From a checkpoint of a small transformer trained on Wikipedia.
Size: 8 layers, width 640, 5 heads of 128, MLP 2560 GELU, vocabulary 16384, 60.4M parameters.
Training: a variant of Muon for these matrices, 902M tokens, 13761 steps.
Each number is 128 + 24 x the weight over its row's rms, rounded and kept within 0 to 255. Layers, rows and columns count from 0. The size above them is the row's rms in percent of the matrix's.

# layer 4 MLP down (transposed), 2560x640, rms 0.0512, rows 857-865, columns 160-239
size [105 102  96  98 116  97  98  96  96]
[[157  79 135 127 113 139 119 108 178 140 104 127  70 119 159 149 112 123 145 149 119 125 151 102 108 103 121  95 142 103 163 105 148 117 130 107 151 132 158 153 197 153 104 105 129 118 112 114 112 163 110  92  90 121 163 158 132 122  93 117 133 137 152  95 120  92  96 167 187 111 144  98  87 155  85 141 120 112 107 170]
 [152 104 122 121 118 142 108 123 151 148 140 115 137 131 131 122  97 114 128  88 168 168 167 183 149 122 142 109 129 136  82 156 142 144 109 173 134  89 116 155 162 110 103  82 143 105 126 153 147 119 174 126 142 218 130 147 156 106 141 121  51  99 111 140 123 135 142 114 149 104 126 135 163 103 170 163 111 114 152 144]
 [154 145 158 110 127 143 130 120 151 112 142 128 156 122  86 111 110 116 168 142  99 118 164 135 136 138 113 117 151 162 132 140 114 157 125 175 100 125 130  97 106 139 123 109 117 125 102 112 140 104 101 125 120  91 147 100 112 106 146 112 200 109 136 128 126 171 123 144 101 105 100 152 109 152  95 163 123 114 124 146]
 [122 174 150 133 119 150 132 148 115 127 176 120 132 140 120 125 108 131  85 168 107 111 128 118 139 145 108  97 111 100 108  75 126 109 147 162  96 113 135 120 103 155 116  96 128 152 100 116 144 129 101 131 150 175 153 105 130 168  96 136 167 157 110 114 156 126 134 129  75 132 144  98 177 121 144 121 107 103 153 157]
 [111 156 133 159 129 112  75 118 129 156 131 112 126 126 119  89  99  98 123 131 143  57 111 126 146 158 143 108 150  90 126 135 185 144 117 156 129 130 115 129 167  97 140  84 118 105  73 154 105 136 131 150 109 143 118 120  90 120 133 129 143  96  97 116 113 100 155 106 127 156 161 126 163 143 128 135 128 149 141 145]
 [130 139 135 143  96 148 112 141 126 111 130  82 162 120 156 177 120 109 118 139 129 135 157 148 115 121 144 129 140 165 109 159  91 131 131 120 117 100 147 148 135 165 140 128 129 154 167 104 102 130 142  87 168 129 113 108 142 152 166 162 103 119 100 128 107 152 116 125 132 117 176 118 155  94 133 115 126  98 135 123]
 [104 151 132 120 111 103 132 121 118 116 115 145 116 126 134 113 126 102 148 150 141 147  67 129 123 100 149 159 129 156 117 134 112 143 120 134 121 104 120 138 119 128 109 126 150 145 108 153 120 151 109 145 174 116 105 156 125 116 142  98  89 150 149 136 154  99 106 120  99 107 127 126 165 116 121 129 156 133 106 127]
 [107 140 140 172 100 165 155 127  65 166 124 126 134 101  97 121 146 117 142  96 114 153 138  98 133 137 177 129 100 165 134  73 128 161 132 123 151  84 135  97 143 131 110 123 141 112  97 135 121 168 146 140 121 129 165 184 138 135 146 115 112  86 146 120 139 107 131 105 113 160 126  73 126 127 176 110 122 120 136 122]
 [115 146 132 156 148 109 143 109 140 138 150 108 137 133 144 120 129 126 108 164 123 136  91 125 112 160  83  92 159 129 119  82 129 109 131 134 158 137 139 164 132 115 105 126  88 155 144 126  95 119  90 153 149 120  97 157 139 132 168 150 100 101 148 158 180 126 145 110 140 142 133 146 110 127 117 104 129 106  85 103]]
# layer 4 MLP up, 2560x640, rms 0.0973, rows 858-865, columns 160-239
size [100  96  96 114  99  96 101  93]
[[118  71  89 135 125 171 109 152 140 118 143 141 144 123 109 157 148 112 128 145 116 120 129 122 131 157  85 137 113 138  89 138 126 128 113 120 112 129 140 140  89 133 135 120 136 144 157 151 118 138 117 154 100 156 126 119 189 123 108 103 153 149 141 159 112 108 146 111 112 135 127 129 112 171 106 108  71 125 115 126]
 [123 118  97 149 130 132 130 122 137  72 143  71 141 172 125 126 107 135 110 169 153 121 196 140 165 115 121 147 119 138 129 141 120 106 128  83 154 117 155 139 107 132 160 110 107 140 160 106 113 129 112  81 121 141  86  88 127 143 173 124 161 100 156 137 108 149 122 110 105 126 144 165 106 130  91 118 156 126 128 129]
 [ 92 159 163 128 139 156 121 117 132 136 181 161 104 134 120 112 133 138  83 141 151 148 152 125 128 148 104 123  99 120  98 119 153 133  97 142 142 144 119 103 116 174 164 145  97  93  68 133 118 113 118 126 136 131 130 146  80 145 118 102 139 122 109 136 122 138 149 107 123 137  84 150 123 122  82 105 155  97 156 109]
 [182 138  80 121 150 133  89 119 141 148 145 122 110  90 106 107 139 148 123 113 161 113 168 123 133 112 124 128 138 157  82 170 125 124 175 120 147 129 135 110 137 163 156 109  57 131 198 136 120 183  83 110 121 123 127 122 140 158 160 141 134 147  94 134 111 114 123 132 157 108 147 154 131 130 125 142 112 127  79 130]
 [134 137 180 162 149 159 114 130 180 148 165  96  94 108 120 139  68 116 107 117 187 127 119 103 141 142 141 164 157 131 125 124 132 140 123 128 115 148 109 114 136 151 121 104 120 108 173 124 132  91 143 124 169  94 110  52 166 144 159 106 129 107  80 154 120 146 100 125  97 110 162 124 109 110  99 132 145 161 133 128]
 [ 89 126 126 127 140 103 180  85  92  87 139 136 139 127 152 151 170 117 126  78  71 133 133 137 105 101 118 147 130  93 146 137  72 166 111 124 147 150 104 138 124 103 111 148 131 138 106 141  83 137 174 142 113 148 115 165 140 153  88 145 129 136  95 138 134 167 106 113 119 165 158 112 112 172 147 108 131 135 110 177]
 [147 116 165 111 143 141 159 157 103 161 110 106 127 107 142 145 127  93 113 157 125 117  85 146 132 140 136  64 127 145 179  95 113 117 124 113 142 138 138 139 134 137 109  85 112 110 142 134 104 115 124 149 154 141 143 175 108 185  92 104 113 119 155 147 151 143 120 113 118 142 130  67 121 105 135 152  77 151  95  98]
 [160 145  95 111 113 125 117 146 156  99 113 146  55 107 140 133 159 127 148 147 137 174 129 152 104 108  84 102 141 113 115 146 111  90  99 164 134 116 128 137 119 141 162 130 121  98 101 140 167 142 128  73 142  68 154 104 127 128 146 168 140  96  97  84 104 120 148  78 119  94 117 122 119  96 113 100  86 115 137 163]]